Part of a small language model's weights: width 256.
Each number is 500 + 50 x the weight over the matrix's rms, rounded and kept within 0 to 999. Layers, rows and columns count from 0. Numbers have three digits each.

# layer 13 attention key, 256x256, rms 0.0909, rows 240-255, columns 128-255
523497532521409503582508549523551480542439446428421532447532537480462587596408458509516443454471484537482384427543548507420588446520517471554441581489504467522536523533435459525542446479452507466511554456492531476380483470496506459502547479469528525474520466483391469421500495455535495521483557489492460519525547456499505579416542494509537568594441524495461506543545531470510527534515
561431438623418533536467537487484525476401541493478560498523556488525568533518462381573428475524422558531474578580556485489550486600481499578483517474426521533621502521467486508513370429502459435549492528493577447513476527487552509495454542450544527452534490541440561501474469527591502475523523452459415507517557458439421493462569509655574432548601551525490539533484524536461540520449
537435480499460394466443441410405410466509479440548489394596447550489585463599501554502428535570441426561389543602374542431574506505584476586377598554487531380493449560633462504432563456490604477435382598571502421451561627539441468546465515491555429391537484537521428544488568513419442568553551490578527600463509485499524495535460545557495522460487414515502571494444576580531504513529
506570630502493466380619436549525360548395581493444546542474546501481485422508471403520525519470538480573438591474517585562606417587552478501430500504443444463564436537466551437531443386488482436543505422608489419550550488492459438480504546455478524475544567453441541533377557464495441493549468453454514587559541506494410578579321391387495642461509457502503480469521486512428522482475
491463445566534535619410540499540652483441462400406576477538462410578507540503516511612437520533510618512549503569481541539527484471486558459484448475343549457580501468442583632459503514578489601487547577459465546421582379492367449535523494447573507568476505465407517516432433476589595575346444423533550448544528596474488389559501485535485483584498440506513480426560501441542467566433
429635533544533388486531472489434545522552447519504451495532404533422505547458441557499491410531556529551424430526407437491459508430502574518581574483452479428459494565338489560502516586447508550479455551503436497541424406561495485510518405519424377367377530466462464462604511491477528529526453355541466622500519384392485487604501598557573500473365403492548504433497426403435562464459
410549532542327494542480521427433510538372481494576555386479492513519452378524356632499429590600590507582564559425529518575555642438500496569566511553561371499606442619371599522489388462452379576560463481531533481419593499488482484503425455485493430534543535558589570568551453563494427523437535502556385618432511495596489428630553521537423503504538550555421440518426487523557639503405
569482565614520379586524622507417457493437488596545604472507472622401503502564529458524502537428615501500459436490456501485446462504489486584491474436468512405529488468545564540487514555511569445440528526485365467497521441515510494478475524534481394475457531512545533556562509545499511467522492622546406452435574523510626520494533390597532454543518564458413537429493446510523475402555
576587533508559549426465514564516482545536523515443512335566387521476471576457436527547517582396439550560401481490576460479586449544583498590485508516524448485587516428600400482641466426457614442463590544603528492514496461457440508542447592509588402520455463433509502491467405504456650485441646510459551533559499521452601502582439452536498492404479497408493413358456533470521384594480
436583430513474482496555591466410418571443532419516516585525529458560378441573571356577559455556480578503371525401453360538530540538531472546541475560567447532496464424494548445468580514502491537365552526485468615534425612349514490406524519470491353554442608526473441517449493551486526523532554571419447577389507479528559464487517609494451520457549526410532463540395440474431557473492
491520494495517562568437417530598455395505574630465371558576558471414397438618541520558547464484590455540487451487508426454451542488370551432427438505479468529463502467514437479407528486480511433585608468582495444509483495597545497379409466469564462625532549483516464468437481554448460532513466512524518529431473490491540590428467489443512436573526561549439521608469520364414394370472
428487462414502471705513547469538519532556481461514573521460467418496493651461555538416506527467440477498579405503542534384552567392526581554510535528537475526486573525578616401453388597320451575553539465437513415503474488422572539512514537424547502460503438542492550552411474473506543562511488426558451498535502558511506561500491496463538636492498497518488598446575495569537446605639
440516544490448505452449571518462589552455565441549599520497475443646596590467416580522538442401484467588508629488521409473482517453487472378491477414520521510480478485511527380403436467486544466523606367516388550508371486585544448629528473521497494503497569463480396504512384480418402523435368539483485452428430517492530570424594527421540405454538484491414534445449357565453508608447
412491598551447562507505564494506469501526516533558470393361532472516576440471522497443617510535533491494496475541394465539526543515392480573573510502564429525485560504537511427380481450564538591614423614530571526397519562499531409376556531417365572518551611498537444485516448507533446540485685514531619434484597491447399394559450463696433526441367488502581587543441442376492482514532
561530470483494522487531425493430441550627462516577515533469505596429517544397405514647530602496479504510511530560529526500519522475541562396609519432484370555544552554456433513515651554310448579573449502397544461503496563393559556526493441505441399516505545429538480529499454581436419483439510558504554402446543519534464488523519575537485570623468504490536611557548498548475521498443
470495504408531566587581453414360512509483443483484522462589499377459522452514354559426418502529509471399488535352500550459547351540536486403462528374501484483572514604462432533555466388446530498578522423518619540404430472567477360546481422550490590501555463532485491469475538509565424441509379423403523505379614454454576426573454516390575556481467538536514474421503573506590563481430
# layer 13 attention query, 256x256, rms 0.0886, rows 241-255, columns 128-255
520486516547518409571418494531476506536594537582554459470492537506498492482466641466530421463533625508473613501488534442392444460593554559486453507523522516593414515473484532505487488461565543532484485529475476371386478560482461454505554505650508489418470475530517457437535493570571566468483477491532487516519553500489473429464469472584535466524546645540476560459438500481448566483543
519493618478572545572517534421409425516463446401500416455443354438625562501575563517550512630487439556362536473519464515438445442492593355487544530491478540401589412495587490504470554380563517564494569520448402419458518570468392494504488467453496419417491513474586440537487508454496543554500479531452584377501455576623468308423536592526435548467633449479534483506381509503522460463519
576469481591417582457512402446536471456439527481444518498542535480414379580544474400523503473458474579613502464455415461538493490396516527460490516498597579443440507534467588548659485420464490526499550461491484393649417365445618505446410448594480540415463550426392607440560464514471376526528405484487531455488446550551388620578440426555527507505568460429480517445457468427450529484510
552551531599542424559543605597519538498522542500367558503537547383478508551549480532412552526601582586561505494504482492480476442476470549418469483559401620415405560530456621528463438517583440478473493592464500517484445462550456532533445574434620508617471534471401460488550451449583568441415478519508564505513525471405483472483532481473476552456474467499527458413486510404546402549466
449499569483605509512501674419557416395537547489542531618533527405493578567574403554567564441570478568589498464513452446433512489414552437559393516479404521483575553613443583663587439576471571565449529450570471539444573512450540466395497403465497373505473435558391492520514491466525640534510523401686454463564486484484429353549470433586509477452429468543445484443547443469419510507608
492556416604499534569560464438517442406528554565445557321514562521553561390493495630510410456419511480480506485478500485533530481637571548664530500544580510454436566524414600590466432525488621610509555454507510433449432550456559532573507537491496453552582497586642507469485488555548556466516417571503476639428606561479451463512532503628507419499489584525378461564578640583463519467560
616442398493493505573546564593554520540493481401558485577441466540549447464426405549535651709464624443411523538401590511491532562497482532543466529554658393399496465552470422446494511522617515528479532476494485505493473615482542617459480519541491566434462526430567546485448548582506555533537497516542464452430504427606549405499574474477461507481497482513482536488451519518471537469445
602491487564536533556508483517474435441567531506424392471565545439495512486435491422495602451505530601516481403506615422399466546527478496505511568523544522562570526484484334386505464516472557543563525455511405561470556536474421481563576518497542462611511532547494624416428461594459553533417376527540498524474564468441507500475442579522552592488525437489455465450476575489491387517474
555512481483528420478473395399489447478453527395517522544612500491489554426472472385499509526597488631444441528389543432522524517502490520516450508463399533615493435500499469548538458401560492488604587556463534489499454588470438491474411372463551575533514466452378478530495458534638472572527613513378450546472476508481560438451606433544395462507588513500441449603451444565521437562519
477573530545610441466464479471490473501624452513430328546406488649475521473442479554548576388517590453512473491567483467544422580436436599503565512630527425398378619489505487465449446448562541503532553573619421457462563496541448515513519471536557572516463523534510516693527576496381563496522474516442587463394419577523425504518586415418528531558465535539513500522400510435380563401463
479451497352530518563455500502481596468488410573472511420497411447447436559428510513427383505413378418577634440451467546564516612416498471442508539593560536480464648581446516579530469556467447547508551527432446540514485431417514494511487425510462461467577511492456415491505551565615606553404445455504465497630402452547454490433470505408498658471595541600535550489416507497651537535535
442532530342379508350516576418345522540459582521562492563449572517472468487580435463523462543525499526499575590507470409507537467531494601441579626556508465466504479616548576536432476518539553459526538500515504500447493481479593367538539589517471596545532525407473374533548458490445497508454463557554506547476499433506454473513525509470453495514553566437443510390506386613465548482522
452422527440543450382464481581419500534464463489509498508477541512542483423496426543550643463592524456510506478684413495552504599501399432498471552491491564437517448466461479469491462424537453509463464536580554486454487580598500477559551507464448543626567487355488567502429536571481461599488436504495478482583671438434464422484446496617546500465526509486572435508543452466462598453545
619416584607480596525446484490549494510604533364385496502506469466467535508414513469574575507506587506577458536427574568378523485602476452519513564383436454530495579565487513568424561507475493560629462413397553470457539476481532495453472505435404423500472504459485484531553462543561502438493493463481506527585492431534464559474443503431483534519453482504442472640524475530488460477490
429451549465509583410426468441412617598471425553439499451638478429505544449471381549462495410488476562430415505384460471458408452440467495450598508452552487410405558496559607570499420592522526422507494494455437465595420497604531590442513362438258553421447558524489401513508435460426545473448588496492525546553547489413562525533466541525520474524464521427522485453479458453476464428538
# layer 13 attention value, 256x256, rms 0.139, rows 224-233, columns 128-255
522485654465554470499510520504518486484463392480520507441494544475497568430537522539458552574518480500491470508606489540509567566533542439453586451535494515506529489493470542560521504499488499503450472486459478539515560502467482443525562505474466465521523524449477548470484438495518508571457571503593445503591567444525568547448491533420506591514472399490432516496433539409513479415577
531395473487489482520504460461541531490605480577497543496496469480531541574530447513448390563536472528437461521612426462505488480494543518492479425529495432498492471580536416428452547496470507399473482548549544497503568418424551414441453525441500512452456518521535614546474513461538481585377547513542449442571548433548410515451501531460437512519511482462520564539485513553501586453494
547510474486481521455458470494453496586577551575489503519515557467615428466542484518466492464513484490512479455510478546523373492531499572543554509512493514484529531514553535472488547444544493478520466405533493476477449430487588444479509459571525485506559460594561536512402508490490410516497490548561483515462500440598448547513576427509386440534563440502491438582560534503560495467472
529476451513475435383500482576493567450519469523525537463624495522521498455527517497534426498425435482538497473468513460473384514528549515481514476469591487515494506475439521531509535468422519497560580496507562424478526506436558491517511485468553548496457540518462465463481535472534462439544486523546497540480428521413500556471520460506621558519495526455468444431449478517507486439507
459546536462467460543506529498458529512458643469489502519499474543472449473529430489561499547562389556537533535504493504450540453465384518592554535484533571505524553518548520507487485524465491574425553575531495478469508585485565501527603505584538509484564596502496503411436502595552495478462448441486558509544561624514437458528527568452630524457585446574516504459417385552508471472556
468544577531499553585551571516488472494408515547481486557502520479478448499490507423472469464489481480446566504517475452481528492499534445477533480507470498552486542422467489526494499492472432546488465508505460550504480482565539574439444493494519373477546506546433478495520441483490508440413488527529450479455484515576590493454526513551486556514465438476573545572437488406506475447508
484586474514434564477554547472554554516559450516502328497532490464521556453421507489489517493411513420478481491524573497495466501484497563495538438458548518582446480429461570496548503486472474471501507492525587421495539467548526407490488481406482550436490399422464520381438547583427482452555510458463584474370473523522435527571524477413563535517502485448485584520585530408514543534500
493514534509528496552439469505507528605448490461563393522536451623571461506475504470573552580481439494394475512465521451587497512471512569501397614477606511465559539516592487498500543499498518514486636559569413541522545451539601487582550487536478502467439543507575583445475455445549494553408467382534381510458512585473527434518581535511463533531615530558649532539429469550438509413435
461549442530488375530482461538479458513503494530512455480494473562531453507476585453443503446506420510600513461436530572496468513553513417620543518504582513501514566440481473506607531483456430501510587538463422437574406565573417487590443551577568463526468532459498461510465510525516519399464472508500493487418560503385486439470522534521520444497543462471440415534503501611429532476579
566630526518516555446645505430476486541492495524443509473475415445360518451478493521540489476534574376528508506382475534494538464491462617548503519471490539512463459562494503479493446543544505523534515584536571465506508459469409550455427490475630498551540545532545531496556517497589465487558536552400559497512469468528507546533510517559450517486432489466496520427506465487561486511426
# layer 13 attention output (transposed), 256x256, rms 0.131, rows 224-233, columns 128-255
520513527493544472458451450460508487539472493450575490526610497630483528480468508441429418437567532506550498618483504556440443492468466530500506519447527469474462464536454594455484507486558520402504458528556560447458464561510414560535437409432562510446510516526443428501540477540507467472553523490525470503499423563486507524459570466508483445497487564443500533528483532642521478394434
533518546500400455550545485533481582547572517457387456529439441502491502465543464536596446443453468585479503530488467556486542475511499501474496465432549517552513507522539417538438462458508426494487481479514531500517511598507445515549501454425562475504595584535418526501470422559511478498549471418465468550523430522542521417587502554539488500421482545486495524570565476412467426413409
532469463520424505471565532551491513505482497481483438487461539505555560625557499520521572525496537525478481446532474498458477434470477500527542456462525450481540420489474567593565510620527461476579553520519555532492533531573493492583478423510513508449457549527457528447464491533482504469525525507415470513531499500445412430500483547486504497466485501485454550439521554426437447460442
531565537403426534465524469497504492503440524449473514468546545453559437467455474556563509486499506429496474527511511460466511561555482492522477425576502486523582558518544574576507510554548458413449567554474476468520569468454516506587514420557422409546510511547564530534451527571525463484565457461470485418548542464469499541532434391579538456517537484504479573492547498471530537539412
460461314563561474413553492546506441514546516455557518626570569469565513511467405573495572501440438511474495599441464532518512491570502465504618436485569407414514540469494481546561503476446449556559526428597501444498461487458410527515464529457513492495455464510476543454518492512470481532598572497609558524455461459504511524556449469543502461614478583536587474454444484498414480502581
482545511544511529544469427527416496521491517536483467478540513420533514524423503475496504469510481533398559486505476507419561521461481530454466421482530555536510444468558446399472527504527591418479447492529567466462466403460525503465438418502515470470507457564603513478480545452543431477492549523460591427473536430429446540494515500424498483517589608470463480493497560483557536393482
502489520494489558500484496458510567536483527507537535492418604466506483493477504514528437489546469492464509497447578430468526564530554525535455473547426461513451469552461458567550418470546430456539455532484470541513483590543544464550504502449520533528454537390519503560546441550550525497467545495427399547501632500568529449466546444575472475534474501512489437498405541549461509491612
452518486496475482515482539477529453476481526496517481535451532453432507566450502464471490457577521465439468544568473537485524491492419579448482448507455607385469608437571548452462411517493486439548417534507473403558468552533537508457570484406430498486477473447486447407524503508520616463563445474538511508505438487511543454607474441576583523539470381489482440533588486458481531507503
504437403462492510496424515532522474481471456426499482503473614528479485496500487557539558566567563429541509504490522549545511459580443463468447461643432517427523538462449485412520482490444563494556525454491521497460626416436497483464490527471490501495398445443488534456443579445496575459452485390552489459487452454601533493502535538544483490483527519518498527435506526453532491551439
396490494493511517465418510525481609480537530492584471585515532520489504415466550469548460472464479552504567399530455497482606496506476498495460522591469529510473469528475515520457571465482434496474594555450509434434496479535497521514545517529442371566545482465567509562488494516554514439460442515534512554494492505504556532484591428408470511609509493572403530477458613440461598604596